config.toml
head_dim = 32
norm_place = "pre"
rope_base = 10000.0
bias = "none"
parallel_block = false
init_std_down = 0.0
lr_head = 0.0077
batch_tokens = 131072
seq_len = 384
Each number is 128 + 32 x the weight over its row's rms, rounded and kept within 0 to 255. Layers, rows and columns count from 0. Numbers have three digits each. The size before them is the row's rms in percent of the matrix's.

# up: layer 6 MLP up, 1024x384, rms 0.149, rows 769-779, columns 192-383
# down: layer 6 MLP down (transposed), 1024x384, rms 0.0886, rows 769-779, columns 192-383
# gate: layer 6 MLP gate, 1024x384, rms 0.142, rows 770-780, columns 192-383
up769 097:104117073090155091118118090115151139115144106146075106109112122126151133106176195182100099146127085122199125141111097187174159076185105064146077163130120098067121186164139137198112175146064131134086090081140138117109138154131085150132139143118047091179180133125161155139093186173127147092115177132127106145147099083094080130144168139125127134072090116087087145100093195115111142129157125118083145140156135106127166156178163117129124124159123127137060141145146084096139139120118082047130170124181144078128182133154096050142155195170178142139103158087102129099109115158113148132
down769 103:117148096124115150123198091176129138209113129118113115112126099110131137119120160080153100132148097214183153142146133122150108091068087089068170124111103095121159165132147156115135152119206125084167134086066133125131118163115144138161135132171151129188125109114133173120114137150154118176117161121105188061098127092119158137123103084173129137161159083123141097118136058121131133148171124101101132090086149113125115080105080144121139154151179173114165101082127118157102149061146119102154152093168157070124208113171119143114125121142148120111167178097133132174102117132144110128
gate770 099:079104069099188127043145155058108084178036124100126165087139135096166134171139168103064147149124163121089132093137133177161117164150106144158128165106140123152126136076114125131143126110101133195148166116149139127142165074133113146134191119154127125124145078124175103121138120097135113115049131102134101097128177170110128163089141130109118109122146078195086080125153103156093172132163131155150137162161129116172091097092172078092087151144174171132108094126148045110106061190114114135132154134069099102098148138157105119112145138086147097158092075133181158115128143182122138087
up770 103:105138140110166169147110144156137119099172087153100123140087099155124107060087106110133092141077115139099140131155119082128082080100157110079057102105124072163104104207098174116155054123139075114130098130138130094170067120082086096088170116123145174116101153115140123200071170069131146132147151198142074167142137118158111177128191091175135151128176124131142128099135101150099107118094096111137137103082079164140119138156151182132131133145112141144131104159130172091127140115097155076109138125121124156088097091109162103141134120126159133148144154085078118119149122085155191152
down770 098:083106166109124103165111090115128137154208121155074163146180082122193139161188174129099121174132102112155151123184128122148171121171110087150143188094115157113122147064148147104142108060206173113130137118148117128141154083072107148098175159096128098153147089210096100114096161111083103135119130128079084169101101142109088105078115172079150098116192106144119102131109074096136151197132152134101133125116147095149150202138101163133117132160133158131108091184122140139168145115128068144100143149087187129139116035168129148122096113132151151167053128188187118119169092147082155163
gate771 095:099101147155185133111125169131169143115125088137128166117121192114127119129177121129177106165146090138136095098087120119108114179114018134138101059109154158134154081130140153124096122105169142133138208129131103159155109161104121089146070079173095127105081114080103125060140168171132103149084166123132113069148144088122178041255145115083137121054152168138144118099171097097089142135175166071111147154150099118100148110090082168138114168128148128147109174119156140112161130128174078050140125110130086137115132159160031094165097163152170116095083176137166101068097149149167119158
up771 092:102143096210135088123116127125141091082134140105140081130149140175164109149109162071148169101155133128146124159073102133133126155116134151160116089122150104051120131111128126156137160120131143165149155083086139162104103175192138100095100111087216132139119147144071129105124124172122079110133110125142105147063144093160167118154213133135115174101118080069148189156135120095128122130134075135158133154094067106175146161126208116156144113070116148141042143195132119132120181096144113076100129069111131125120107140125135108120132068106109125167149112188120132150107131140136089168
down771 100:100109135134154146120154133118095178082122060095090164086112112142121165128131109151167138158141140086097150155173074142121118103096151061091102132149172143126124136107078112084132127100114130148096118115175107093088205112109116101124100081109090115071131160187158155134171121115126178135092087123121163122206114133097105128090114137154164116115110136123114200107163144106163139099099090136152131129144111137133149212099157118173109153156055129154127146095168214146126055126102091100130163115124110112077168119119097108156191084119096100129171108115126063141120105119117110113
gate772 097:090155098116161128139121110203133091143154152117057093131117138128178179122136128050129180151177144124113146148148113101213130082098161144101086143106165143167143165115075121143100081177112122182154215142097108132174130153106150070162158123171132116158098128093115126139078116113149151180154094127121157146087112151094121106093139108107065134115123117174168148081118135124137120139088136097109146125132150119088141153102133088137099128085052095123144125127161147091126111091156096139186152142128169112229077095097144117127102119059180153181105111121115091168115138083116194127
up772 098:156093136123137085112092124166147187119130105108099125104143148136112117158165147126240115105143092133169073110131072130066156084118182133145133086067101119113115156124174101113096129074140129159152143112151124149131066144127127112095105164102186115168101157104119138114124151088133134066101186137144165147112125125140166163166139129144126153107117119162056108061128176180155119115120140128094112056110111106099129160134163129062117143103101228156097087089129152194126136152105098149139112106109130123131199091075139112144072110109150083098125116091087145134123170088104130156
down772 101:116131126126157148126159178177076122132152190137087120208107116133090146049146111135127111115149134131148186157148065120103059126119092120118130176091228119142076155146084143146122159131115159103114063063123119144103037149142086116173126150117125108148141074131121105120144128136081159112105138172159123079173147129102102138098134063132093158131110101150143124174138062116165182124142138113096155192185152159083113124113110163107123105152150186116105130085141134153055085109172150093090152114094093130091071133145051122088201054094107119172080112150078141111119103152095109157
gate773 103:129112069148149141126160098170093110133130076103104102180105075118143131167152132109125116163172145108133157099077056119092133147199114109143089206160156152084116118125082085110156093134105177149097075139126150161136096076085114118128108086176078149161155143156090104141124070134124124130072164140054181082077126181064152106152108082136076202108145100137187131112193164167135121085127149105115132104134217134119107097152140105103071087104095131130169067127125120095106078097128131154123115102136163159128108131078086072096107154145180130084067197124132134104159138115068110138
up773 104:094123132125122147143176165094204174088161094145122152157096120173133096111177130177116121125095131177116083143044156117136114149108099124098169194156160114111095138111094184113119169159084126104109148130137075090156105087176146195141105171159133164191161123141163085137145135119099076064177146122199088116138138131135117183168142128115127102136203157106109138139080129062165152143114059117073132130091149111083122147114088138135098167133145155143081136143115122127083139140128163110102093145175175181094158125088145138144105121182122179127173106152071113090124082127095086155
down773 106:086108094124191194149110146082146148163101141084068124104113148189113139114138061128134109109177202086142118209121141107112123116143125139137137132072054108055191169133097115073102139097128142162126185118069132174119147120159148107113133096168120132104172203130102125097131072115123158147124103158148167107148112097155147131128116157173065188094131185199124156176196106137144182165118105143058134171129123193140149157168175103117187086106170117121134115111164110083107169053124140154129085156151150135124088167146184104137137109100154113180102111152121123169119149108165095114
gate774 097:141188135200136171137105075133090108138080176107092164104117114132084173057142109109195134137109127185131104222097180158101121160156124113191143084143131157129107160155117166147143119174136077090065150079125158158124143137144146095145133096176111134157128115125197152120113103104105148112098107180152102143154147125098080115149171112163180121158187121122134100164106132123121118091153127122035142132137161157112135140156130173226132134120113131094096171135135117137193089094126134115118101132135095096114177106112110138157123151142164107189131150173132185140152133085152156092
up774 100:121134145103127125196112149127107095110140090105094137146150171157152117120178120115161106101135173144106078133130129106184087139162145132172157192131127185130189182121147137143066072182166122126137139175118087101063144141128147106097143120152109073193097086143157139142107123179078127121106127097115143138166135097137169119173093178121071073121077143097085153075137071195116176111154074147099111148166080114153118165067122112134139182147097171077150149124131077141139107114144146123123101132165130078152133125110131125108100142089164162150140098100196156150088154158195043104
down774 102:109116122125174158083142146142163097115175133079183178084139119132126138048117118135094148186152130131088154156123120134153178131146153102075132120159189142130116171170054160104104088148154127127120163141140160098074179110154182175135180079172117154122157129138144144117093102118093063148128144115113117071147118115124119155151160107172112167199151128119138176140131154187087171145140070168184147130118082049133189093094131129125132110135106126126150127139179114183128174140162193080114115158150158093103067159104081139090174132118138183165135093093105144137105178117142191131
gate775 100:143148123082169058124121116156146120142157110107170085149158155139157191115096121085100091141154119086177121105141075123112098177117166143116125074100136135144082145097140145102081150109155129156091071037066191162098140136112155151150102140150174159133168134111115136126169050107177097155129180129140144139191115135136116149129162038124170131093184172152119170206105106145180125139141146123141173108138134140092092094138127108149120087114043116166130097159144156164095206181138191143080114116096141128137124047105099128081119139190145162150086099160063208137132116138145119152
up775 098:083158143105134081130094062143079131137154129088150144101122126173108099087101152080094100157148133089120122144158086128113093095049143148133164121096111070054158111066057089165120139077118139124162105057092165147128107128168147144147102172181117144126165141127101169185161131149131104177120157102181128135127148137126098093120205098150116151122163219152122156142135137115124168126165122108144137150164179118131155100138155130148170101110107089103110140153154167155119164123128125138118108130148202123170145101175009103102117107125087117102095071144115122148098125137105169154
down775 089:150155161147168119147132112141077162111119165132096133140073189129163175167188106079159124191155111178147083168103149084108148116116124135097119090172120150160184124113113116106091081122128145141080175159135193120148129149105074086151157189157121089223150099083173143196148112171159093139119145120099153153161133171144164102141091142173153121141167146088089115108081156150093071131157150156210141107124127205147099203110109123126138119132081110147112095098129139060090174108181157139093123085122160110141153147132088084103078128132098110141093116157109206108140180100130110102
gate776 100:105100111176167154144112082154147098137170126113121173139100152166136107085096163079096171112121114120093074075112109131108130072134128108204157207156145105155196170110145112143174128075142122136159176181135142090065125091158146108171163170104152142096072104112141161121144073152108128158176097152134148086116151169109119098133140129186111097088123089177117106103128125094071098160116148094108139134135146117108119144156137171090137143165145147098134109142100133201093166157114092098124102176072125077196114164106094137083106128195122147138155145113122107094075123171118112095
up776 098:164052090120119156099141176114105146142070172097087158101090151155141155127114153174106109121182173103094114126117157099133122078194139135102125060060118135117114088078120166104093125114119149123096145138124154120169127131125146115111133174155134137102116139094082121169180164123171082109105095118128139182119129070191130147148125064134046093120117146120089108163149113131175115137159131143132187080156112192163158099059141152161115127081167171083097124193122154119147072138145090141152086072145146108112109115160145132126094110156157098156062104102137134149099123156159180187
down776 100:136112171083091130141133141171172132157139131235166123186162111144107147134119141155114090113130198106142133117132091086088117100123147144097119133138109098110078134132069105125126094090104099072199087104141116180152145159101097091103135154142109123074149154170131185061121110122101203096133176106156128211150140131106119125119178061097158153107154088143121167152179149134121144110145078150158069175078131139084107151103114170136122117157122153181108145126124153144116152117125164106127168115098093074136093108219162116105139151165146078136121105108164126173120183081117136159
gate777 100:138141100171154158101148134140135091131134143106111170149167117095191118131086089187089113144147135187140099053165159158132121067117129145111142144104117058104162133120116164120108141133148111080171140111128134123138171096086125088078135142111029160168146108122155146091095113158123142116114163156145145134153147083129146109151148112169154119130113092136105125171114132149180112169167084098078118192161216179113116163123140153143128122145091129120131126100068103114202087122141093111143138082091146082114172117083168132097128175140075145114108077133124082080152155134161126136
up777 100:180118129130143129157144123085100097142110113141072112188183174096115159123103112127141049082201066098094157066147133110094126135142155145108049144160100096110170054136055114093157108131103150119164120120131135136150091162063095142075129169089067125169095115154163167061128150117189117094127135178138120181142109098137102126114134126151114136148183112163112052134126107188132143077171135194167150113149201080173111122117158136181119138103117079135131133070116161133155137134107142151134106124152105066068185150131107092116140094141087099155116064165172087099087157147145140100
down777 102:146142107129066118104072117102105147137093107130099145148153188066144091094161151142190157091150106100156134094132169167139206122143133089151116138123194139114111152175145128145148143123114121123116159128155080223114187190109104134177092122146129109119165105097146102112132076118124133093173119112130115176175150092088136130127108174106152165121056122127105103127188176144203054155111127137131096104123172099161148147139170141101121136064125151172126205161116177111125131146143143100121126136082105109171095104101089116156177127145128154127151126158059115137154091137143114197
gate778 099:120053124103135065162158069143124149135061155109111136153114147156127145146153078172120103153147083186149089173064165117109093170173121132097172152135174121120154078122160129078165146129179069149135127186239095153143149136073073113149122166151102068081089117144136147123180119163088115074098151131116137115098181111112193107185096122127094144133143142152097098150103134139097100077092108148149138160155166099108109096106151143169173130080167103149123170147082133145116144150105117061147134101094037129062160073089089146134140142116084113148123168117159156107171158145117139105
up778 106:129132102105107090124067106106080088138178154108134112110126138118118086096128101071126136131064233140128137170123147135093173126155078081155115147142151161103120139109086094131092104116086107077116157118106148141133180069111099165123174096089127098156140107130151093103114126092097128171172134108114098076139127170115071161151134128110184130101126105142115148122197155144132101135156083129130128129103192181148154153183133121119068089132093155091162135168153097118170140152128176127086101076123119172139175119171077121087136117150123041130142086132186107114159138177123122076
down778 106:082166124119051103141097088187169078152092143164123080166148104133114136175131133089149138161142149117192154108136142110156103109082145110155110174096122122080106100132095084182153147065184176128083070141085076122104136128137163175073121079115171134148108116099154090129086031104131108113096083103099112117139107103122148173129121142127125155193162091155197110163134076163114116148147121138132089132084101148088119103161133141141123126111103101096108145090152038137118189084088155106123129158102129128166146165124125109162144133108115134139097162159179171119149191095124178115
gate779 098:118088113058152159153114080094059106231110137127148112101156144123108134071128140175072107160131176111111185117159142059110089074100170107145145127115103111127137126157120110088151125095147165113163116125135090128121082096206166125147142079135116052165122135108181102066065109130209104093124092119149079152159095136137125106197143144177157079116145172123095117191147162102127142136106129138085103105138137126115146131138107141164149111159201114098145149091152129095137078116105150174138145140131148140111169097141110150105160123113083127123180096072100126123147119174198147205
up779 096:175155124136154088159121114108122156139108180133144092131080046188132140123090128112116141126161133138140133128197082108107171037120100146153145123145144124120080126109178104137102177115126152069119059143136117104148109092154142106109114151163143088142148130142091065115124091144147134122134131097118140075153143147162102148144156107115039117149164160128180091117120086095101096171129147126163108113157131091075125162118119205092134106151118128191152136093093155082098113128149166166127130119115106123143122130099156166134157178114146101156155173115180131114084080090184063069
down779 098:106143149132131087160126058120181093118142112145203173166144133171134171106079139112166206136135099121124114132138177130132130090118124134168102082130136109127184147119108084136150159120143144127084190148148182198116152104142097110164108111171117166130165121112117194125097110167119102144105148193121163115098178102097124201105091137062194169104128036183157154167145113174181105120130184150165098100101046186151153144169103075097097172130139161175182088139113088114112105130141150134119090131183123136147167190114101121158125090129197123121124109082076122094116164123074170130
gate780 105:181142173152113150138129109164186068139128144156098130091141076126139103175122174101143129169120163090058136136093184132111143184127150162060068120098127199104151101142148141149116178082182099153176094097179124135126154156117135116146181070104104209138106162095149113119140167087120136121121113112139038108120094119077093127138129092125219098120081136158089124134152084107151106089135151096136118139193096123120112173137174153219073087168145167096164131146125138132114110101159082162131075091114186142159116115162114128108124164151142105160119114089091092055067154093138148140